python train.py --num_hidden_layers=15 --hidden_size=512 --num_attention_heads=4 --num_key_value_heads=4 --head_dim=128 --intermediate_size=1344 --vocab_size=50257 --hidden_act="geglu" --norm="rmsnorm" --norm_place="pre" --norm_eps=1e-05 --positions="rope" --rope_theta=10000.0 --rope_fraction=0.75 --qk_norm=false --attn_scale=0.0884 --bias="none" --tie_word_embeddings=false --parallel_block=false --init="uniform" --init_std_qkv=0.0248 --init_std_o=0.0 --init_std_up=0.0248 --init_std_down=0.0 --optimizer="adamw" --learning_rate=0.000669 --lr_mult_o=1.14 --beta1=0.95 --beta2=0.95 --lr_head=0.00562 --warmup_steps=549 --schedule="wsd" --decay_fraction=0.781 --decay_shape="linear" --final_lr_fraction=0.0 --batch_tokens=65536 --max_seq_len=2048 --doc_mask=true --train_tokens=579600000 --max_steps=8844 --dataset="wikipedia_en"
Each number is 128 + 24 x the weight over the matrix's rms, rounded and kept within 0 to 255. Layers, rows and columns count from 0. Numbers have three digits each.

# layer 4 MLP up, 1344x512, rms 0.028, rows 618-654, columns 384-511
131168093129121109144106161135121133132131115117126119138120115121133116140133121107133115141142147127106115125144137142118157109099152124136089112115109122131117141134142109108119117147157121106086102131126121129150105109153113105112142109141116125151163106146134116100146112140128129105124127115142161128133127102093103138127109118087141149130128151151089119144127127149111141147103
105147144109124127117107080126143137134116129130099123137125119139133120109150160108109120105105104140122109121097144135150120119140131128125095140147094133103105104141165098129127134094159137106128147140154126139101125106124141148148117099135116156137128091182129092108127141132153159120098138127118130157168150102100147135096111120110137185099085117173087115113121091143166121113113
104120153146160152155107108158087163095168138179113109145143110157101114143134149122155136125141130164091138111126138153111131154109146109147113119110148141137135148111141117141158135136170119132118094117107100140112130144114125105096104125134127099123109147137124098119113091167134149074160137113100148141131144149134097113104129150160138153104152142121102151152132123133141123117142
104135155095134110161127123129148124146108126105101113122150138098121144138179121139058145120199070095121143110141164155092138164141099104124149122129130128112132112090078133162083115109108149157147110131111156135148136098107141167132133127123132151137114162161144092102080141143149137121159142132142162140115132149119096133122152119120142092130118121095134158134112140097143120076132
121174140112130151101107170160106141096177124136103145157143151115050129107121115131121136116127123143100133140101130145116136106124143124167155132092089162140179104086119109149139174132095119081113094131128121129123081124124138111079125109108127135141132146149129162162108123110134162125132131141112125122117144141144112147131145133110135134126149161161156134142102079137122128140131
111155146118146134129141138130104113123118156115151164128129114118116133117131129150111147150151120096112129146140122122151109123132149139128158133113094130125123131109093128156133087154116129134126098115162132158137113127122102149124141127123104110141156164107126144134141111114111147176119113138092069137148097131096155102122157139139157176141112149114147132132144142121105145115129
135095177110141129103113067126097154137154091132110132152101109143114136145106148156130140161062145114128143137184159140143076096129120120091126154145091147105133104148114138161154110127161141127132181128181109135118126156130131096109116138144136124168156111148152142201112140136099109096152118171152084108116174121103153136166132136112081109153155122131173146152145128156132116136140
086106157138110127128127129110132142145107115137141107107142162123132132136112146158146137096099138127100087138117124105139079119115065099146122109164130138107124134135135120190133174145130102126123144153152106137101107119126133109179154128139112124139126102121081130116148129139099178140111127108119171131126164146124129120125146119155147113131131109101130122150124079143145113150108
151110159112114091135134125128145111093130122119131158138129168096117092175114114130120180118107152117123159109166105137113120145146145122112151136143118089150157124125161132141113105141103172118137116141135178136110120124118108133123154135112121143118106134156155110106129106132144143145080104156153104083101138116139157146146129126144111129152130155129139143089095160139131146155077
062116114102212177122144153103143108148157139173126171110140157110139113176095117148132127094131104130091079057144136104099162115118127163154125126129116156089115115130162103104148145131127087129156087103142113177111115128102087122124124121105165138134080135144142124178117072134107114133130086124137107164132074184120102133110108127063127087217155124122111159110102150092105110133161
104153128143110099135132118151107084153140143107155134163139134107174134116169078131122097177085163135166174098084163090127136139143118156139104182122129095112128112114074130123132128079083101123117119104119115145149116133148150082152091152155159156146138121168144156132105127096190087146128149102113087117182128125166125170125133140126122119094095149139127126129114174148137155133167
145107092120167140140152160127142135145113121128121111117159097078130122114102156129109135165105155109152115130110153146151106103149163154151119098132122149145131162128148155112117109096083104145130166150127104125127123170125139113109109123125167126145149117146118102141123123130125179123101086107171106145141124133123128123136148170166164103135139129108094165137153135149139161136135
118112117111142113131111127115124065155139148188122176130130126162128131162147118138143088118184182137136157123134144105134123127127152107130151148088152094089129129160137096141147138133144140092136119141157132104085126145130112118138106092122123188135156151160126153140148120123092160126133082116117149133115100137124147142128134154067130146138131159115107131129119106161139101095137
134116125189168112131127129114118135150110118127130165113173144153158141130148119115144148131106121143132151079133108160133140115137121132078156186084129129117154142118150157126138113107128091136164102162097085113163148114136158139137131138137159120098171095155159095086157113156182127119130149148107147127122152102116148138123118117098165109106150128140105160122138130123151134133110
089146101109095102089143176127150132130152140123141152106106165178128164101109099128151135101094112094100142157152115151071155156056147120143109102095104160163140093166106122120110131152125160153147130113129163142080088142095099167132114158098101076174108216148165155108136130085130153096087123147123101134102114123126139139168164125159131076113169159101151151093112129121090170171138
095156108118102094111098156108175126130119128083155105115150140128133121073146158129130146099144130088130162115145141127134138115174175137084135155161142122150146118136135136139167132107118141110124105140123144167125129133149143158174132102166089136150134120142119149123116119098172151107066143136102138156135127152147141189171098100116141119159148125163110105107141125109147107125144
132144152153120111118140099127171134125124111140131159124137117125130093147141146158131111122142133149139152171171172120098131122119143146158141152134110122112116163167135118071109134155127139143168106170103145123134151116112125128117127094150131127170143147075149139097128152121124100142107131109136129133139140151137147141144098148121113124127185139137131136115140131145094105108114
132150170127150199120112147183105137143133079119105163109129141145170138107132088173127128158120110124104152154125115106157144130126139139160135118136168131117110116114102139141133182131139132150112178116130126131120097110128116126128177125094139113125100130134112130159117092126141079114133105177137142145158115113114098168111128125102149110093157140079139160094116110143110110143108
108124055122116149105091148138134120137127197085099138096105132165070101122144115142135106150176118126118057153174118159135162085091135168124158104135096087150115114185125118103155129155093099127168147154090124131082162146140111148168121135093118165144120113161148136139128118160123091082130090118160101088138140158117077160127108168097125126138091160157144095171174118123099137059149
143092139137128154087135128136151136149157107103160079087166101155121107123135112159125175118141123104141112178115138115106106091142110112140113162087131126129117115125115085125155140159128123104156132139129126087158123158181126118145115131142125096119162152159137130140119098134178117133156151109104176127144165102162111120141150136145101103041126076154158112102142185144153115111195
141150127127113140132151129096116070122157123113127133109122123110144131156151163158129128120124133111135117148167134129153079108141121120113116093125112109082071100134137150121117124125080134129091154138137116111125112080135096127143140148136113125116084099104128152143102102183119124116131112162148146130160154174123181083094098115129140156144145108123124120170123125161170150128125
118116168191078086069147172127115099108106180130101096160146173157085152150113136134115082125115078102153177145138173107138121152134145082142115134077136136135173117167174205168109078087141159150133106164127175107131107142121069110143089135150093120120167153151161141112161208086141113123101104139150123153122130146178139127145117116129170114126155121134150081086083183136099139077130
159163135094136173148135139134092086132121152119080081135160108131167103163112136133151126103135141167156132158118108116134156099139152143170103108098128160149149162147124123127142107113120118133108101129115113142184160098140098121160160120128215111114110126122114112127123110131112108131115091117122177174103111134139119138104111130133117165181125097128117091169120117157085106140131
107148108148106188151199141119154105114139140123100137123162121118136128135169094150123128118141150100131104117083099153138110108154143093144105126126125143138141087156145134137135166129134127122147133108139166155145157088120106132176090150146151081135115099098099141142144134150133172105109109119146142102151098135154114064125154125131143109126091094138141121107204128129130151106143
107117139119161111150179149119138154114160091111113121118132121169155136105108111088109128136111096162131170110124148132113158153102105178171093099114125083131119111097104071150135091151133146163114106095094109133153138121146101104111120106150159083099133108122119122150164140090138092095154138107078115116136105111133139103119170122154109129111084143099125123103111162168131105120124
139083156111129144147096124103126104087101083144109115154111123123135107123160126122138129094132085105137126124128091135144126127122111152106096082127135165109083106140130135123100086170139129094137165122120156125087151116132130123138155153124097099122134129114132115130160116136134126126147086126110112131119163131142120135161133124114150160138154124122104117088130137085115119130145
138164126100169139133131135152145121136102104128159102164087140160079134107134119122108149135087125141097147118080146119071134102129137132161128190069141149132155109126137122092180169096138091075170102129080120136128138139121118135128122132122078084133099133080136141076175109133072081129133131116119070124097123132106129050109118161133144116096113126130115133100150149139162134119114
143120118155147131148112141135121136121107142130114113127102126101127135160141142145105165107125150135134142144135087096132095138155136112105143087119137106151118116138149122130110117142110163119115144140154132124154093127139109125090116102135159095108127128146127139151122082118131040137130142162149136113101143132143126122137118140105090143116119103161151139136131111124155178152147
150168102122129106126106142117154154140150086143137140159104165141145123168133088172111124125112110142154112117166113135131098060126128109089088133099169127148146123158148128123146143121150167123187120126143136134117133122121125144107125085111134120113135153088132129133150126133093071088118115123172151081113129143137116144155077154124147108143108121155134155152125137087114143143133
136159160155138164156114115094121145098160110116111104149119131119122104174136164115063150114130158119158074140155081107163096166132131121110118092130085148108169108154128114102091119122105128131111119129096129144133139114127166143135085133100159183111117151116105140167147154132136112111095143124144104139125127155157130093121148114123128173136158122140127114111155133118110091110148
146122140081139123136117113124152125113139085113137119134116155106147151112124084124162156138120113137131131127121156097120118095146086130099116161176120109125080130121155113132117087118113107127113148113129106119107110091124118090165113095122104115103131123119144149141179089091126130160131164115120137113134157096131121079115126098136089106152147163139126138131121082139129137120116
105111117097128145106130145091180108163100177155128137150132108174105152104116138138143119120132112142120131112107131107133169094141127113172131136160123139141131122127130136131184116114124114110137093148152100149108087100138143106069130142134139127171110119140135130117161137124122129091117179095109169154144154132145150149130120122135149162128108091142128095110150136142149134099122
133131118189148161116082146118053169081110109120084137130102122148116103077104091100120121094101122128140130134105109098126114165145149140102156170082124134137081173130132165171094091145137147114117147113181095139140166167122117119153129151086142092083111151170103074141156170182114102116149102101131174144125126173102104096138107154124099110166081139142100191078121130039125172047150
112121129125136140127111117115128122108127159140160128113096146112090126109126109129147164150106104138100152122117125117119129165136089140104103116136149139147147171157192113147125149120140136143144112100143105095111136141138172091094162121131137135142137149121104127116151139091106112132112119106130144136132087064171105108120118171138123134113133129102106122083156148100120106123121
143131132123092121130093076115093106113137099147110139108146142108129132156121093156121157080108118128122136136143109117142119159137149114128073110108102142156133157090147161113117106163138173123066116101131119137129111100113111123105093099123136130107133128087171139157113111160106099104152107146109127103168148130139139116104122125107146117137179105152105134104135121099109116177131
088152073175161133108132177122114121163150177133123134127149089107160135138127103135129130140142141109147136101115123112170110125151109153108118125103130072084101150137129092168094136119132122113129089132136130119108106147112170120153102105136135152131142149112126115092134125150147114136081135133150158125126121116142116122133116100101159155144113121122125079102148141152102146103109
146117130130147075125127099140116113143151167122142111141108139116168144137150117150116138118129153163137144142144147145096128173110145154109151097106149132144123135099114114108107121149101159149098142128100156134133116173109131132145142141139145164155129132104152144096127122153108158119151120141133124143119112116127152112120149134093128150128112130110141168108146088113083125148117
# layer 4 MLP down (transposed), 1344x512, rms 0.0252, rows 618-653, columns 384-511
093153130130121110138144159137120107125144131136120130118107105141140129122149132127145103136130142142113110138127128110108129108106154149130114160145106128123122127101135141132102102158143138135119104140146102118160108130168129125131131124199126137131102098138138130114151126140146130084127109121138123117143177139118126113135118104137134149142110145134127144137152100165140137111153
114146164187121141159164153155132093172115138123115074158171132132107120122095121111129136133150157093119130149152127093166118084120106068126160136136106103141093151127093137089144155125123087178124104118140090136161131110135126122139144103156183136107126177077127121109116143139142096115143098117145131111137158112152098129115174089131101141161152138122146125088136165134106136164156
095120119127163119141092162133091078124138119160121130152136171128140105139150137147154113134135141143098145164143107130177079145159124120086127117129123140143160110140118146138145146166157124118129154171126154108094147131098124136134113094060134094121100125151116144115116143140137139113172140127143067140090126086129140146134137166141115104128181125109153138139138117135073104099110
106097136101115152146182129104111167167119111133154117062138149141152101109105113116133167151081155155144129150143129129159122134163125071113133092144119118125164103157117121119162113123153118180156142100138119113126112139108132100134153111109150166113178126109130161108147142139130155096111107115070125118121170084123127121146144137112071160087167116107070113122089099101150143116132
159060132144146130137159098112157132144094148136114089100107141152182131136094142134130111107148135105164120109141126133157116146127118144116123126167148122154091159145115129159092080148135113156140140143140147127121154108123140144154153141162155098104145104119120105095114083122185093145146111123143120109176131160132159113179107134114116162157125087143097101132174133126127119118136
122134134125133129104147129140142133135099163131123154149137118108160160133120138123154130091136122123115110112114129101143127181137159139135126138122119134098142113130161151140101104146142149147111104134128108143141155117072121146110160137118146158125091126131097135127171126111175144149143127128138135179166114137105125140148133167117138146098081125139098145125101121136115147140084
119142107144093081152120167134105114164118088092124128137149138123146090122161115136129123095164148126112171145140137086079155145105132139088078143134088117145145101086111148130113144069094124134096070124112121132155156112140129173118112126083137099124137101131103092119155123157157154174116125100109080116123105101122134108189135109126172128124103155119134151159149099142115114116147
101112147101129134144138152126131119114141090103123124141133161127119149140123150164098148094073153121148087126153127147125087130123078161129168093140120144121097070119113155136111122131160100115138116136161101145138076105120117119119114164116112139120130123133132108128159077123114135131141123168126187127141130125147127141111116137120159180170151151078122106160150125146145110128137
182106149175118096122093119123126147121116107127182129157175149129104096146112140117125156146094132112187160126161096131122118121144133125141139111110170128143127143084117115138088102157089176121113122093130140098102077139116110120130108143116113112144131108146146081123130105140153119073102100163126126143112179117140116123130122137175099126146125112118115103093116166130140148118119
115121114129142153071083102076107169124132149136119128154101173161150117142163150091093176139088089160098093135139099111109158139138148152170144092080129124139113155173128159094137128115132144149118117144110138120119130088069105142108128125106146100171125108136107100105112135124149132139139128144093122109153132121142135142068105122162153116120143182119144146083117130140127114162118
084128145128118114158136112147122109085149121088122137115141143121110128139096109167133132136127141122121130126165137098104108137131149125153086144173106112150153154112072125105144131113119118129121124104155169162170133121114156124115150116179136111108149087110124147112158117109135105138131140088099148149165131120144144132070126158110107140139121090123131124123097128158103108146137
096096158129122131144129132114129115106092143144131156139137154141156106137145116127160125111146126144117135080131116127113148164145133105125105145130143136157118133136133087136124113169130157138132116116126091152146157125202121105167144127155078128108154106113132148159122141144161060098133175161093117138132108079106123141141106104138076148123110120168134083131099143096128126113119
138146155157105120157136129134140117093091092064122108107128132158111160114102122126136132146104099135095098110137121150168079137117103148119124115176171127119121136151137144126148093119133096155108163080107095116145153137118155113131109134129135123115114090112161111123109113147173121096134172131140125161155159163100128092145117104118160105145109106152172143153123129105120149102125
126140145077142129113143144142129123130148114113108105152066160098100128093114173130109123153124145102097116161153174121125121141143173121112107081133136158117129123093150096142110154165107125134132130102124137138125123165087079109106125109161081126132138140120133131146095128102096138149114096134129142165121095152132116091169139096102090167146090107151088133130107100131080114135123
107117095112097131139148149118145161126161158130142139139150103147114119141125119086155123107135135132074128129178097157105131164109120133161127120101175134120125058118123104116132127138109145120122131157130158095098124140138142127133143069146126133182141154076129132105135075143179148129128098176129124164090162110145156096164121094087109127133164133133114155079117104122128136146103
102143112135155155150116153118154120153104106127107125117108085146165130106133155137114125100123109107137147116136143089100112135143137144100123106140170122116127131130131141139136132181142107088109126156134114164152144127209119145118109110194130097109161107137130148110119122133136140125116138118133141159104105105092092155157088151110142124151138144124121105132155096133123114122240
138161104091091095114179146137108151102096107130123140133145127170103122144128120136171154140166176142115133132155148114121143116099161153092123122144085119091181100115102144138126139110121087096129081130157098100154101144117173146096091137115129125145118127135133144142115161133142129191104115093130168145132121134130160108102155106142135116121080149162138140159127135099096143093142
138105085139113049121154094077155113105120182143143088164130125111084097150119163070119120110155142107181105098128139133091120135120118119101122145108083127136127132121148114122137091123131117084141079125124128118140158138139154144120080130167119137159148128130159140103135146115146156118096145083127100141081135144151160076108126142139120142136086109180128112155150135101129141109137
106133196144128159143137187147128126124122105120146096132128109099109153179117134154116158086150137103133152107092140084136110091174120111098128126171138183099161082102139150176101142077172094093119117148201091134138096153115128118151126150164096068115104105141109114130148134112146153122118142153107146144124088108124145107084181075103151151120140060116106113144160110169131121110127
131145148150147102132125117093099103106151111151156136157118144108146098127131161124118115127121156159140132113141100165138084133118133145128118140159138165127120119143107131155101122079102146145124143116126130136148105145072180164130138122098127104145084109130132128119137123181149121094125129133106116130156110165113110152096115150095095133120117122109126166098124099111101117115106
126107146132131087143135103122145134157142096145114128112102090116079097132086147108128105154110134102122122136130095152111127139124132159141137152139126159145185133145133138149136122078117109087146130127120151138126143105152144111138148110167116132121159117155134170132126124103140131150109131129114122162116109119117126115092154134136100122066181076131128133095152139123120091127137
192131155163090125112148166137157078117127126167164117140090129127102171100116110110086152073072138164135168162130130100117121117107124127108172137093114166135101148139115168112121071100101114153128154150135086120137146168158120133121115111072092116114113134130161164092154085119109175103131106114088100119127174102121123143137148149098172101106135174099090095161115136141154169137151
130088135157138123121175091108186160136160137159124134146137126127132167143170099105118124159129124124170084095144187135146092147137116136138116093150100109187119070107114167069148147134117058129160136125143138117107111147126135110113114099163162144130141110137146102110145157113144117109097175126095136121121158083140131137166142128094145113097128138086105123099134138141121133108189
130152108133162122134143109119142112113119110139128129142150150141162169155115156135146129143153134130155133088134118121120111126119142082109118145109157108147131108159132148119124128105125119128143136131142164179125129104160126120121125140149125102087144103078136144170102135163120168145110118150125122143158082130136183112079141124169123152143129126129109071074170096138156114103149
128147076151108142117096095162121097135138162159145159112124138079103094156137136155131144123146151080100132130133083093136098095136162116078147130119131137140166134141126179131125160100129093093127132148161154124078132133088143154141117101093110146153120138128121120102089125148138160144107070113134151141109149124109127136102092124157112124111163101135132141137129099098110117128110
097166118110127130128158154156126128156118173112127125104121124129115111130102161127133182139145141145117100129139171101138121149158146124108167162136147067137154163164166132105138158092128111164147090109135116108172106152150129108151114121124154153140097104144140151139113121098132148130099118151123178101102101124117120130089122124127138121120054115088174134140121120161140140110095
125110101160165145120135178150123143162166187134111146139160146114131160130173184104141160197137156159090127145106139127117111156164121109177163131135108093149136078080083123132130146156137109074144159169165137124132103156117139145112143135093110129096126167145142087122144113135090140161119095137141182150094099118136133099171080104107100160125129084124133083147127142182079116149141
152136150102148091121154137106117128178114124109101141118085125099111082159135150112091158119128159142137119160139138103110127064158130114127117106124131115108136165128169085122146135090065134112128159134125147143159134114116113150125090101084160111127131089106120107115129073132153105100123110135137138146117134116118114128150140132106139121117134099127069136149134139103148186138145
135086148098092159114162120106138106127121125124135142105151136161113112103127101111134142115129109191036131110130154151171098157113168127188118139136123130143104100145102126141107105117141092158133135101161102080139131112135115142145136143095135091142088140165111142152101108124164095119131126143104123133128105149125140139165126143141124142108107134143104115093126138148118144115164
143126100127122082173155115124143118156133122138136122100138117135097119129114124110152121160150158154141109111112114159071083151101136115137121116126127112107155171138160105135149196133116149149117125123104122176122140180078135142110126124111099135089057135100122123131118146144087127156146105106147107153105117094141138154137126103118099126126120111124125115102132149172137152192111
115136119124148102075106147087141142105106107107121116130177176164131131154160109149121112130151120139159165124127167110146127131132134119116137165146158134071116112145100139138116151121144085167140096131157111151106136090162134145130171086124142115145138147129160143154148133127089134121130128136137121121175131146150176151135150122121146120146119121117124181111122127122125145103111
157111180118141154147117153162081135107133099120149113100129186096123144152132119135127134123131166107133171134150142141123110109136112124086123153109131125127094127143109122135117121148120135114129124114134121113142101128139133145164120090112164144094111143107107116148121129091117145156121093126138096110074075124094163105098170121109125100143143118132117138160142109140146119116104
169078125103107074144169091148138140106141071149111133164135146146113127141132145143119103113148155161103146103132136152170109108098156135114149151141132113139099171111108090083144125130115134104120085132124148153128139126116110166141131130142111130148120107099106091102090098104169168086106147181153118112114156159138144167139155180130139146136137113154151129122121130147122127140086
110139166107133138132141156143121169138155121134118120153122160132126156134127145127170068145145138146151092126085131129128125118081160113192135124131175113125100158119146127136135153115159145141121126148135181106161113122154109111160125116196129052084083153122112127133072140112150132114124168122134116148142105127122168166122152087113126110098156138117119118170119119179146125128113
111188090105123129137101116116127123096143116126126150115123181095155130132131111146145136094147170135115127154180130108123126121104130119160108117104142147127118105124155158089096147159164150091074105119100096101128123100117104105113082128138122181143131131062154119125135133114103133121171137131112115103105114110145142166117128159170107089135150139079163142184139138137158107132081
145112161136102102131135130141132088143139100162128107141075182091141106135094119183105137126120090088112128127130111115100130105146143124132173126129138170127132131106158098119115151125123125107137124155140107137110178156099084147126120083133081107127150097107139132175143153115085131126165102131117097144157081139139150101128124120088095108122107161141108163159141126114121115129108
# layer 4 MLP gate, 1344x512, rms 0.0286, rows 619-654, columns 384-511
172122085091116110088072117128129118108163149161142190112103134114139128144154138140113134126158142148172109129133131162102153152117177175167097133158159166106173126133143148140127096129140182087122115121126178106109112144101132141103136120120109110132156125153152123175107129147106146158176147141140124141104111178133126148137097164125156096159148153105110121176119084125146119144126
115111103166156096097092123105105134144132138097111136119128132103159082176125114155112100130123169161157148129132110094145114128122154112098113118171134116163162091099118136132134112117130141146139126113137111109147136126097128163165090130083147158071131120171128172149100117115083080138104117155127131124135113146131107158172098149109131132161140124120162149141150133141122089095083
139169141068165150133120139161159134160099137144173136087104158136123193139092127105162167125124121132078105115143154127152146130097116160132129140136115151124140135148146149146105139142146137149176095156169178131106136121112155127125161078107139124091146148093142093168191194111089132137142113110108146123137101124105107113146167093115151130110104204099127126123155143129139116110104
140137117139160129110130129126137128123127091121092112145154168128114077127143146112124176121111134160088155112135122098190119161202045143147092126149127117125144140153109153128141107130132112111112072148133112140133141114117137123117097106115114087128144128149128129136140088160150132087160161156106142107150168121150173109093118096107166164126128103140129156192124106134123168099136
133128151086137126104137153079141145125144101094138114144116114120111103142131135131142127159108102106125134104138119150140139101133098129125195121131119148106114111137073101183141120114115113132144134134168140114129082154108132131189082104112105096135139134123142122118102093165118134117129128135106110124126150150130142110142106122162123108158126158141151124132151125084109147118143
075095121154101079142165159144109121134109151106101138164164141107158077137110144133153139115146133163157145176119112114108110156143135156139118121152108114152142087109100125194109115121113138154111101127149119155174136107149067142160125157090171123136115065143115119115149163122097147140139067123110120112173084113132133106114095169148124148104115143126145131180143122143101144073149
156099134102144138109175111079113145134157149130131119104086108127122113131138101143144131117090113114114121140107090148107124141099161111121125123085104146108112096128126112119123142110119128126120145113114121101150105184099096142117136143128082095095098128140144135119161105101106138152127108111129142138147134105132165112150124159160133166147126159129127125142128118131200099122135
149125126179138136107079052105087122158135132129157087118142118139141129107098142097130095106099109102163153140135119098120131093123093175113133152104180162118097134114085127150140116127130153118124125085117137101156114167145140141112121115118146105147126101116135129136134119138139130056123096128120136160098161118141104114098113106147119123155142098118117114122136119102112105115150
129162145109110079133129186161166107143140143136142170160142170153093165144108101109180072114158161150145134098144149132151128112136158126115138128127131153115167133123132105150175118123101140161093149079139151109089103149107088152167103121094134149134095189138148151108138108134102148129166105145194159156120093130088119144155136108110124120120092130118124095148172113143117115103077
115161130155140135136152138133142095158117166119181127167117138131157128089172097079136126169117164132128130105094145124135138136124113155096146147110154160115113120117118102123112125115131139108128140120108132122105110142071150098134053141082179113135095150157142147126087101137154121155139130129151088134142149147136109142165158119156141089124099155141107154136124138142140152113115
143127104119138116120123138135106138161134126099082128165127120106132089127126124103124146131138107155124120095116126085169139074145073163119166139153143106183127118146070132159130147083137145113143128147146103167102141144109155099079133115118125123120155137140134122110133136148135122101072121147142126098120092106166127182138135144160146142135111103145136143120116139116079113124153
116132095098099099158126088106122081114121099105114128098169113110127121147116104146146151113124126128140123144134147110175097139128112156112137133136151173119074181167162119094109137138151152151111147092105108138087155160133176164146095151120135120120123109129121124120107117172105148128137103093131110137157166125116153134109102141133166160131135145120095104117136146129149126076136
094117120127112099180154124164096126129140135134116112144129152153151140129104160119144140083099131126141115145148111134124093126168153135099132101129139110131122123126123179124135123104142187117124138093129123144131121151125106117117131122104171129092096127128136110164093114139144102133114133161126126126122116120130132135118115116145100159133184076149099113139116154114085107130143
154130127140144160161118109095138162110131136149122133138181123122131109136157128096129128092161128144100125138134105166172141136144115118146141152135172092086117117106125122138159145139099145129134124150167107094129135137141134118136129077108135160130163090097103147136127088150194129114166114127116139167128157100147137115117091112095100159137136120136100142134155122138125124115108
129119089120100118123103118160128125106137141141105151113151144111124113107165147140108145121129131070080122091171157144151083129134157134079149156151119162180122134074118126181142112120106132125105151138134112166116150159085117145162128109141125142146130168124129111132144120121120133111102132115161116169140135141105129118180144124111109146141103164125145134130181115079092130104155
154085157167159130126119085137165156175130118118134113105142127149103129119126120131109078121095127130127152119111111107123117097111119152106129174097154106170110167128130140122135114119109187137147130149101114128144175163104116133118135094094155137094169147149096083107164127137100106139098107156158114112129151134123105179126138121159102140110170085105112114109143115149177129101127
084111161133161137082161107140106096178132136096113136148142091110143075156137164153105112185161151153145076150109106140158167124147125147139085158170083099121120145118129145104147125145151110144106123109141095139144123116138163080115146132161193119152175079138087139113077099168111154183096113120126188098140122084116158152114162156073155147142158119120124110135104145129174109147154
100102195119168154179147217169080111137085119127133064163165133102105142154102142119153142128119132155150142098124135109172130120136096120100160096130120093154108094085117150198104132109119142053134109098143092136160132170131144140123109109113111129106128139134068079122185142102110133104103094107174119126121115154106151119113142121103131161129111080127114085202141063151124126093148
114138155132127081163138129098112093133088092118154176142142134108152110117141173127120108108123133159148116096111112161130112133143145169125141152158122158097104141145137133143100123104097129120102135099105123120124117099073174163128138131134145118143087126136114119123156166182131129125128121148152101102164086154121085149120125128104132127136130119093134158107117132101107127144066
151123108161168159158120136138079148101125139131139127137130140151170106124143106132128145069148133140138108114144135115151099116158133101115096079129118096123088104139095121100088149152136128109128128109138102126154124150112109157124129143112140115137081165144111109137158129154102122137142107117133128062135159123128088107111127140139122132177100145122141104179082121120141125115123
119125118118116127123110131138136133101122095164140146101096127138123081103129116100112149055097151134107141138085090133107144088122079144098177136122129163146102129106113106115125141169144146139152129118128110126125158143105157145093139124076154082101111109119096128112127083178118132101121123131122157096141169116102148138128116136119130122099101145114121113195125094123149108175107
140168137092097088141091169139062085123130121123105102118118137128150098116093174148158118081121147156109162146103073128101154100108145131106149158112145156121130174142150123172136146129119166106085110135113079107146133083126113151158152123125206107108055121122103116142121096111147133146136083153157144143126142161103102125109111095148129138174178107159126155146106125126104115138085
120157144150147159132132147121138108136089138125087119111124135121111124121157120101097147100119120123094116110119071130137103115139147121108127140112153142120130108148149123138106170141140148114098130109110151105135146127116118100193142120130172100147116122140099123158142124115151104081117097113151133123115162138160093125134110146137119100111145128158158148107152140153110144135121
102114187105099142114197105127108120168113136116135108148122127122169138101107148160162078111114141154155144115151157128114145192096120133156127125164101172080063142136132141145114078147132112145144128089117114102158129112133134118157133167153135107097138101140119162142155131113113130145135177056094145155155118128157111129119148108079142162128098190107081126139122132145151103111139
106137169109175149123142154159093076163098138110109120116136133092153094150126124143117156132122133104167111165101137114137134104176123116140146137139147133181142144153101146139149148138131103110121123105132142114147112092145144098161101060130149108108110130144142113118092116082122176112113098117127196102116114126135125146120124084132115177140109121157110130142136158164161127112122
151122131116153142118127156138127140093124170126141155093129154109156151157142166105157112156126172165062092156128139155152146158084137088158128116144147110084152161098083125151117114153148147154109148169169128107132127134106143170138140156054095141123135120155125155160151139125132153138120114137129141078127113115111077143159140111129134113171108154099156083151120117123117156153099
158093108165149105125165107114152144109098118155098123142125160127142130113121140128116150107103123116143167155154067181110141128126141098116132113085134139178138112101098134106119111127140129126128105122111176095107121129100136132114175098114155123121143128153160053112112145142107088088083115172120138098135109103127117100149146150107073101118135132150141181129124123152138126097103
099098134124088147124121148110121102146119120106141135124101086156150089119115131121121166111130127136091156129122119129192115139106180146147137141125109131166109098156060106152096113113113137144135130113128097115146163128124097152098168115124120116116126187157109117141087121097157130131157063129101149139137167152112099114144135123108123134117126139136121132122121126119127175147163
141114140136103107099150156174116137125118152143123146080142127138085095107118160138125140110131129137082117118149152175084143138120138134156170092115159148152084151143138154128124144158115143191133147099124097137119173135108134127126162117103172074146127091111130079110090119127103136093153072158120170148147160090134120189133098131125144107146142147132116108114121133153121118142105
100153145142148113160133129119108124136098122144125130134102148102128139103103143115133124085100123101152110107126090080114132139139107129110109154070160146135140131076118100113147117145122094101141143118075107121129151127116135153128132154087108169065107129104140130138169148157103133143155146107096114088116133080115115087125119141150061100116158131137120139118119134146159103143099
129134095148107123152108095118135083121120112140105146161148110138125126155121146135144155123130104136147098115099121127134125175119135136121119131130135113122119137109148156098110133116131149145151104146109122171136197120150142169089148157156151139161122140122140122169110134184143116149154119106151133129153134154124121123112070153136126089113115150123100122133117115128115112135122
137091127089105078127138108147163139135138090150137096131120176130121127145142162150125122133132148132144142123147148152121157109104113128136131085151136113122136142147083099090137182127128134122139103167088179117148130139136112169150149145129112149148149115085121140124112097128188144097110123186136105094096147114162142169142152147143145138097149102099126112152125146175124104165078
124180118131149130101124120116131084180132165141133131128122142133152142150137138140163075136146162152137087133114114149136147146084113106118166093102131127163124169141110109103105155111166136118117131177134147136105148168093164104145101109110143119104139143120126156095115135139137115121134136132158092170129112089099116164187139126126147110125149157116133126114125160080116140104113
118161120132147133113133161129140131132106161104188142118136168128124111126101125087108123111154147136117122118128132138094123094074107115113157148100123173172159108130140110149130137158127103144108127127105130087076159121142138138126109158124129142148077119142114096125164148129154181146109136107163111136091099118098100137175150171148150142140106167092143106167154124118131142095079
114104108095107109120118168121127091146140142147101085111169166130172124135145137176156123145151103129118131160158093137143124137131139127135146148130157130138158130134150113142161133120152113125125130112162130120106160138125130116133116100129125125081145147133145151151141091091141133121135112178157114092122131121103121167160144097129109103135118135133138125130153121110105104115113
188088153121125145151162132136084156089125122128144154124124136192160120136141097138147137125103098077134141139126064125109141125104127136090149106130139165149128148108132164156130125105126163130107184132132130118111121129131125121103121141113094097106166108117136093127147117086094112123123118120131099152121138131136113113162106139109147100097133085111135084157135129147101159106145